Weights of a small transformer language model: 2624 steps.
Each number is 500 + 50 x the weight over its row's rms, rounded and kept within 0 to 999. Layers, rows and columns count from 0. Numbers have three digits each. The size before them is the row's rms in percent of the matrix's.

# gate: layer 10 MLP gate, 832x256, rms 0.1, rows 226-256, columns 0-63
# up: layer 10 MLP up, 832x256, rms 0.102, rows 226-256, columns 0-63
# down: layer 10 MLP down (transposed), 832x256, rms 0.0985, rows 226-256, columns 0-63
gate226 103:548518516394453520574627503567470534487515493558562481516501582491549460513538481470447506541508649508539478533496506559502439496486501493449497445466414470509531552574498379600518500561473500
up226 103:432515510491507542515439525508467462593486539530485549404449474529593484498511528457494483425459467474489482528563453462421531366520443483461465523503496498502501554446465564526451544476549538
down226 101:473599514490428524526477451549561504542482564489522489628484544478522510540547611460492519569574502439492499559425468496511466512516465444481494521446523461532538580560447483463464512452456486
gate227 099:481466451397522557513440459434489537507492526584485412603442521495538518448479512449469526524456462448386485480527500463503498523496480466460592495460584423552501529500466489481523547505496529
up227 103:550567528511540483481502481529577512536503407414606546418523506449561432523557487545538461488484551532544548540530493522496475485502527469517449449440507541496490487448508432497596460544531534
down227 077:414460524546550394494508552528476470467492497477497560520489466535452524460531543526423536417495536536521507476518582495478453539472559463454570521510508516532460508563485560492395489538573496
gate228 101:455486473506461534512501529363471516539517572444434550488500535468549455406455494611469444552504533495534527338557578516621444441452443557504439479475482508467484495581484542459486480491524499
up228 092:534481553359525532437557506445489581513540521445505550486384467554473443551516525480494423481457527557544552477462480524520624554520467468480457444471501539520440482515458519579482428484498535
down228 099:574536500513496453609537533452492445515485449447476438494539470462508480587514509499458552650506480425499531502440554610463603518492554539441555513520498527503470542443528495442467441448533460
gate229 102:461520396445516497584591516534496460474451490556593503529415450514457459502539417507494437539528532478547478469418476528441509486539514470451620414422549508620434482441522422496540464523476409
up229 108:473599423566412370436457524473548506532540484558498525588476411495490510484412442554515467493475568530413544461534475550524466572571540471422524419520510463489503435444560485554497460524451527
down229 101:507445481587517476498489502557487468522455524541489550522537437496503498547459520475561550498483541467442498436533525493549564565607563451516506542476440497484535483496518568447490434495483464
gate230 103:487502518376461539515481553500479420557489577562571582463534451533542562519533488433505527513478456525454547553523470550557502448450494407446487498469469532534425518445480581528451502540500504
up230 102:558582504435434567453531447522516561609534422400511487568474509510452469522503553543445586490643529549508426496390466508481522550520448531515405485457482458487491580485500467516491487544594480
down230 106:546471477551525363449434511456426519477564544571467525519495481481452505376434559529479544476429612486527521496504547598463438591480457470498554441497502529503507578510510477503464496578553550
gate231 099:382473489448546470498402481524526571512566554521461483507427448539523504491448432599381584487446474566408556507419558460467492501510574505480450461560608519449518530516451510421595448433489430
up231 098:544542479566493602457550543489483419554489522522415545560459489505572543497519394490548567492574518509512505511489542611438489458541511497500523544501504495596524539461567547476446448469476545
down231 098:453580488572552470574517510505570461416574493446543451510512553470489457506528447439553470481421538479523489511421513510474498621485563445494584455483479556428480429443497352585542498437442407
gate232 097:496524486415581413546484513565473546548517430548541494505476471535506448522649493460527470586544568486455443545460507495447525426509512567408640446478479438505422480498519489523499548579590474
up232 097:496527589436505547637460453547518493469486569513405472598456479522489510367463539533535352498564493473513471548521502482454409521551542480445605471483455470548410480561500502448495478519590484
down232 104:472493464504489462470535432507568407455483570381524475488521471517550482572485482459530554453515428540474610437435514638399512492456510504520488476555524432592533497524538449586443450541480449
gate233 104:473487442450490423485626475464397469511449432430508555535500560463428482511465582510508457493475531459465507466526456489482519546483505511566443574481396516489498444452480408549436485473456480
up233 101:532540522502539522526459517567506498580503457499546504426430530595486529511482540578412440509423505486422521488510461482417514514490579513436519502497479475646476535490603652382486521503495437
down233 086:541476563656587523469434480496518372424500544530469567485557488475532495542543423487508406500488552489491439542504447500493507491552454416513502473609476482525551471510466416464516463459554442
gate234 103:549512463565500453420535502531555607613512476481482506458423585462415537550485601512481502501459469448450473549490534448448496436452370490522450543583511549483518599477486521519482485425461550
up234 100:496450469545471414544479518561449532474494521569468457465448462460460519465541464401553587396498454403497448503561529517510517585403446468433411436437389555444443375444522435479449496530422457
down234 098:474452533544527503493514434516595600476613461486514455545526485495471495524396550422416497476547542543604531474450418517567518508598489513550457472539601490478459538465474586419459526579568522
gate235 095:616496561385483422465493590446430453507436613454435562496568486489501468471562572480520477577535517518466493580479551489479532464539468528458440478561583438468510437468378515518535514488527504
up235 101:471511494518573536612563501498511484454590467521540557517460474488498542492544451472487595411536503437424572517501511456493504547491568614487463506479459465573490524563476446459519429551514538
down235 093:587562453563483490518410493469500483441430456419496468508555468530451453469549546545502545598496510456438457579471469582480590550484590572524510446460476470456582534452482480532588537483564571
gate236 091:545446433452478484469514548470466409521542523492431491580486410464589467574531551474523554520473366511481546555459511549482578539455434501528466483539501567455500422529412484608476499506486545
up236 098:521357464496560470515469466393493575476512469499492564595496434569413528494497472556443479431486536516624467597525519485545503500505558386487526436422489550482487554529483494471551489454507453
down236 104:538498460500389549505447493554571476611495557562605637496453484527552552471590475544522472415451497394485549528463426523481492350505508537464505495469506429461523514505464510543531582485444501
gate237 098:536455479473411524540460486483487502531441558446441435463444475481548553538471474418561518546573440422496520462487563535539474489486478466473494428445410560490520518503474454585444518506539537
up237 096:550530500524504413553433501484507587524405447453501495581499471405473572461502515493535525425483561508493472521562485465481495551506429442552517585523515467519517499437488553483561465438532407
down237 099:446427566505517495528431550502456532543565506503447409461496517442497485472449525494406476493477494478493538469549515542509614544513508515405450555485495474597521512516444431532564469541559509
gate238 095:446468655360511427544442449524535486471470528450497474583456514552561501458530467515486551428445434497537442477498548536573509444510459375493515518464548503558455519565581472498562456462547469
up238 098:488461498424503459430517574485518484614508480519442466471539481484396499460619516571489464471433481446393508483562626447544565551493550466465456417479423532522466481478538671434424418490448511
down238 107:437559492529452515488553538531550499578501505548514498443490501450596490492472432454553498479481428446542507470401508469557491533472399612565514436498461571512583510564497529447510467544547640
gate239 100:437453549583467505538517436540483561576538490445571546493502483500571579570493455494558493453556430576422470490458550514503487492508604496505496478467504460575528523408514522451490535533431506
up239 096:515547556508498504601522510545568430427554525529528397507480480531509392476470571451480483536426478464529542469503564416589491458520506492468493448419431441543524522511498594434543460543459468
down239 090:538459452557545471539471509471521514415414483549519500524436409417443551537477506523523587549458437491540492504600425489430423569529511502518527520469508375537503422508546425531505510559465409
gate240 102:510404502469535429545473475583529492471516484453535511516480436522509486400450485574516545449587561519539428462646462555421523486627513600479509613486532559494509493453486488525413468395558479
up240 097:527485515491394529572507470569551476479432491485517494385503495505484475481511458328472498541436423500457447560444478626546495399416513469557380460521521530481548436505538481516424445534470534
down240 104:525464509575465573416543540497534457475465524553504426425603458476503575464561519432545601528482439605436424478473530469477483478549483440551438487511534440403469522478400558426435539526441389
gate241 100:452484415504459536524606539522401526490429542446432477478544499496447519513472502484461482550518508526539596430559419452531554429463602484536447484503543582546456444473536549530399485481640419
up241 099:605477530497502433525509415467508410458476524514530500584488513547439437527448557543529474480542448469435332486482566599452450481476434565480551450414548520517456537535497550498526405471418510
down241 100:465422545470508392579540610570341484500551482502483484520475421580480448445468498512441546439522450480476448442524528461493452556532534452573451443425496491481528525570589561494482421425519495
gate242 094:457512440549450530512379494485436507520475526415554566528497456433414558507582439516532485485491548492431534471508416480570517441465515582383532534542557481530441497562506429499513530561513525
up242 110:494493479597547505520499452473436479588516432456509482498521410475494477510559449520550513511422471589476480533569420592552504482396475531505469495518540532447463476533369536502534611472513482
down242 105:482487530500519480495526568405455565423505499576507494527452535468540415503495494442410450462397476508519477522525503475483483457511479487449428416427470503448463518485450515504491521447538444
gate243 101:592459490566579542473389456480548502456535488461558456496531573578516438453523506450511542463518500477463456509441493512554490498508611519498424573435509478514559560560590504462567476545586424
up243 106:446540512451423503444481577497469572480551477453528492449412535484471502517516521431515473579457501460467402415414510424588542518459502487415499524540453463535457551384481518520493486442448577
down243 105:533426494543499384463457431582471542474488531546509517499539475582495494598487453507503563456537444491548472462457535504466444473525537487513534476555491535434578482598594474470567498485476602
gate244 106:472513505395398470542508470465542482484434574525539501485544569553509473558482539512540463451513484446539483514536481402562482443468464521576488363402441402524512584599498518464483504412454532
up244 101:500567468473501604423548419528506463524525394576422542554469524598507470525478473427502477463542515523500480450544547501480513565473546495466463545443528425642512543516480559445589463477512554
down244 097:460559559645583521605437528503549459461440492434439489509527520486479474585538580472428518488492530538465490501513464529444475497479508572501435509479536513602544580568530409536534593524470396
gate245 099:534581445436497429502565530540460450552551410592609504551560530655390547499484451523601435425438521490588465450480435564550449524514505559496559505495461565573541474499558532490552447424516523
up245 097:569508423489481405539405512530502534383434588541562457558577546469461477507491443585501554515523488563505527545584435547532588437532507524488567491409572420376515525439588509479512561626595549
down245 097:437453469514441466549478481518480472522534500571472509625477583506569487473519594549504516556626438525479504569554434490465519536485531472492511456516563520561440560447520512479513404474448514
gate246 098:465557461527480560476542562603560519488504403459551537533516427491493472490540453476504485489547510424502437599534419561418502481461431553533545535382506485502496474324501606445475490441472591
up246 093:473450534475494438485447531459503550520505533497493450428452545432483523500506530434507527510502538480514469380440529524400556467486498502531543472451393518443568526440588517552414546508466535
down246 091:453573509427442472451423431460637524524467472418441382536521503504461470528400519554480567574490541546513512440528468587431498434579483491490418603508564440502530458550548504499490537358474463
gate247 102:509502483517467651523583422464542493523482445580590488452485422479603431421540487432407490485549511482463476492557459579573460578567404455592572530479428452596527579515495509487433394478512554
up247 100:540501461471516466611528424542517515496524541529481466534614520497450494503477546530525513437515507512392528482637519461512487533622528386505519510499535528435592457443455511503449559536464572
down247 101:505556591506443462561516569425488512539480497489516561486508489494511469395503529483468528364455525433535526595485519488529515536493506489463405509537517557408457471463495551468493485536489517
gate248 104:525409456497512459506545471466451485461546440416521495457532568518503442485565367429462476545509522493497576514477527501434498504487416473490462530488319481477551496534510437499557498561501541
up248 107:466529510545517506514549473493540514526501478570548473511515422363491644590499488513464444442480496509569432488496483417495504496581535472460533519476449536557468530482498533448490562483532414
down248 085:476507496556498426476504561476432513554437460629501464454504527448457440469573469514523542578552642404542532543518486475450472506539520534563562453442499479415483479611470480441481527490512520
gate249 102:448410491515525559477476550492478445635404505471531513475538500411500512502546518519445583422407430452521542533509490528462488491430570555510573519576371480450547539523490526452498486489486563
up249 101:468556451459494474494494425535513452494513489541505528483428576538375490525477537440505624511465562488657522396526399533491465398499534521547477512486503605521435488589466465530490484522511472
down249 103:451497497480506571535487529477565533565522516561489393466440487549538509468513499510561582443455462550514523583497483499549475429549483517618508593568543517478496490450551515448509487491510480
gate250 099:481520476526441527535442495458429646487565480574501489477636484479424513470446537505424551492441538490551424399571489472553546578529574470481506435504497530549533614522494525438534394540496587
up250 104:544403458470551528481514459512483458525548526537478647491444427569467499413498531438507510504565494521460537489490613467350462472385545437420509437496487522436486584473448455495479431466428534
down250 104:488538531506464470625437559437413463465442498556423534436576517570413516481479545509479550416550463573553513521450545488486373469428460501542530442510481495515421454536508430563529497509524583
gate251 090:431482487551565529576584476381471433546538552539525541559578455518450512448491484465550469466414448610456581484523527463563525523495530404555535544485447511454539500475515552371468521602489400
up251 098:561566518467572595446432488491487444559506569426546508584497451500470608520561513484416503470464517528535485507564442517431434435429467462498513525474471467454464580504503534580427517486434466
down251 102:530454530534489491463488469474434569462516577524398551478541487528499402483569337627486535509536453567458544510561518376495465474445470496539450480496521435448632517505511511435582618506482479
gate252 098:445512508448505519424474525456490467462565483527515438592452565501394539586502474552555421420498511565539550539549419475449410506615506513463465558495542591442442493513508555503552512532530531
up252 097:527505555569519494468567519473502478425530498526438416550602499515474604568461395493528497418574539515562584602605447440551464554442483574413574461514499463526429548553561545508516489479466548
down252 099:415443461592423593476524359408505506458464506568502536504510529491480510522535555565460466475553485408526471521553512494487518409544538535425480492450387476458547542504527448457511522549440469
gate253 104:460450413590431423473461475446527557508458520573510490477429484504544512526475489553541441422479495469507438479497508509402509501556541453514537461532519509539595474527540585511519518516556438
up253 104:508537404461492475456542470499502577493448558525446591605452429500429499506425478402447506621456518593491512473510434495465503545529621516434527496492508427461528525536509601520489490507518510
down253 101:485491427518449459552549451425581445547555492542521514488576512473570504506544521540477484444464580425474493541536487405533440447547595531430532526487546421484398483480517500536446568450562517
gate254 097:466420452518482444455624529484475473497435530514540474490468529459434473459494583489456499441464657466428455487513513487432517514459520563511568525548458506615458496489529430518577444437574526
up254 101:497476523554432544593531495505515536588448513465539435544566532649542531448565460582497569479472466613497504498533563506434491521474509511477495440509513596508455470511483382508478560422483495
down254 106:479468545504586643518593440516567581417537493432477461348588511510485438504441492530524413514541409569494455469556374577515535590434513491502508517511461505576447519486502497447485515529501454
gate255 092:424549548402443530446452507508453545468547494501533538543456477571491523557597517426442558510567568627391458483542564491496459584502396537584429461542499478458431483495518478400510496434540466
up255 090:503572444467424487496592479486553448553459564506496468440522528525500502462517538499466526597534514543483578542528456547455572578555501482513466435491527384481562493503406532503537538539500497
down255 090:454551502562473483474534490469547562562513470552540514491498508437545557503556537490437486450439590497518525487509564481505391498543528519512532498518550461543457580519559543555502543476514561
gate256 096:505483485547432536527406490512578502586614444572607506525438477472516498555512481473441420509545489512478516572501593535464438509474471584519482560491562542457517465508563492484495569502530477
up256 097:560500412450499520474479517536486553520532407449553518591473559522479634492370481409432430442426465595477434493488475525449455530497506554497453499376476506529443498538358518367553500453479467
down256 099:453414564427548519468424544428486581495508555558543462473469550469499430519526459428561545493566613597556544491569437430505496494413577529556484462650481464513452517454449553521497414509535457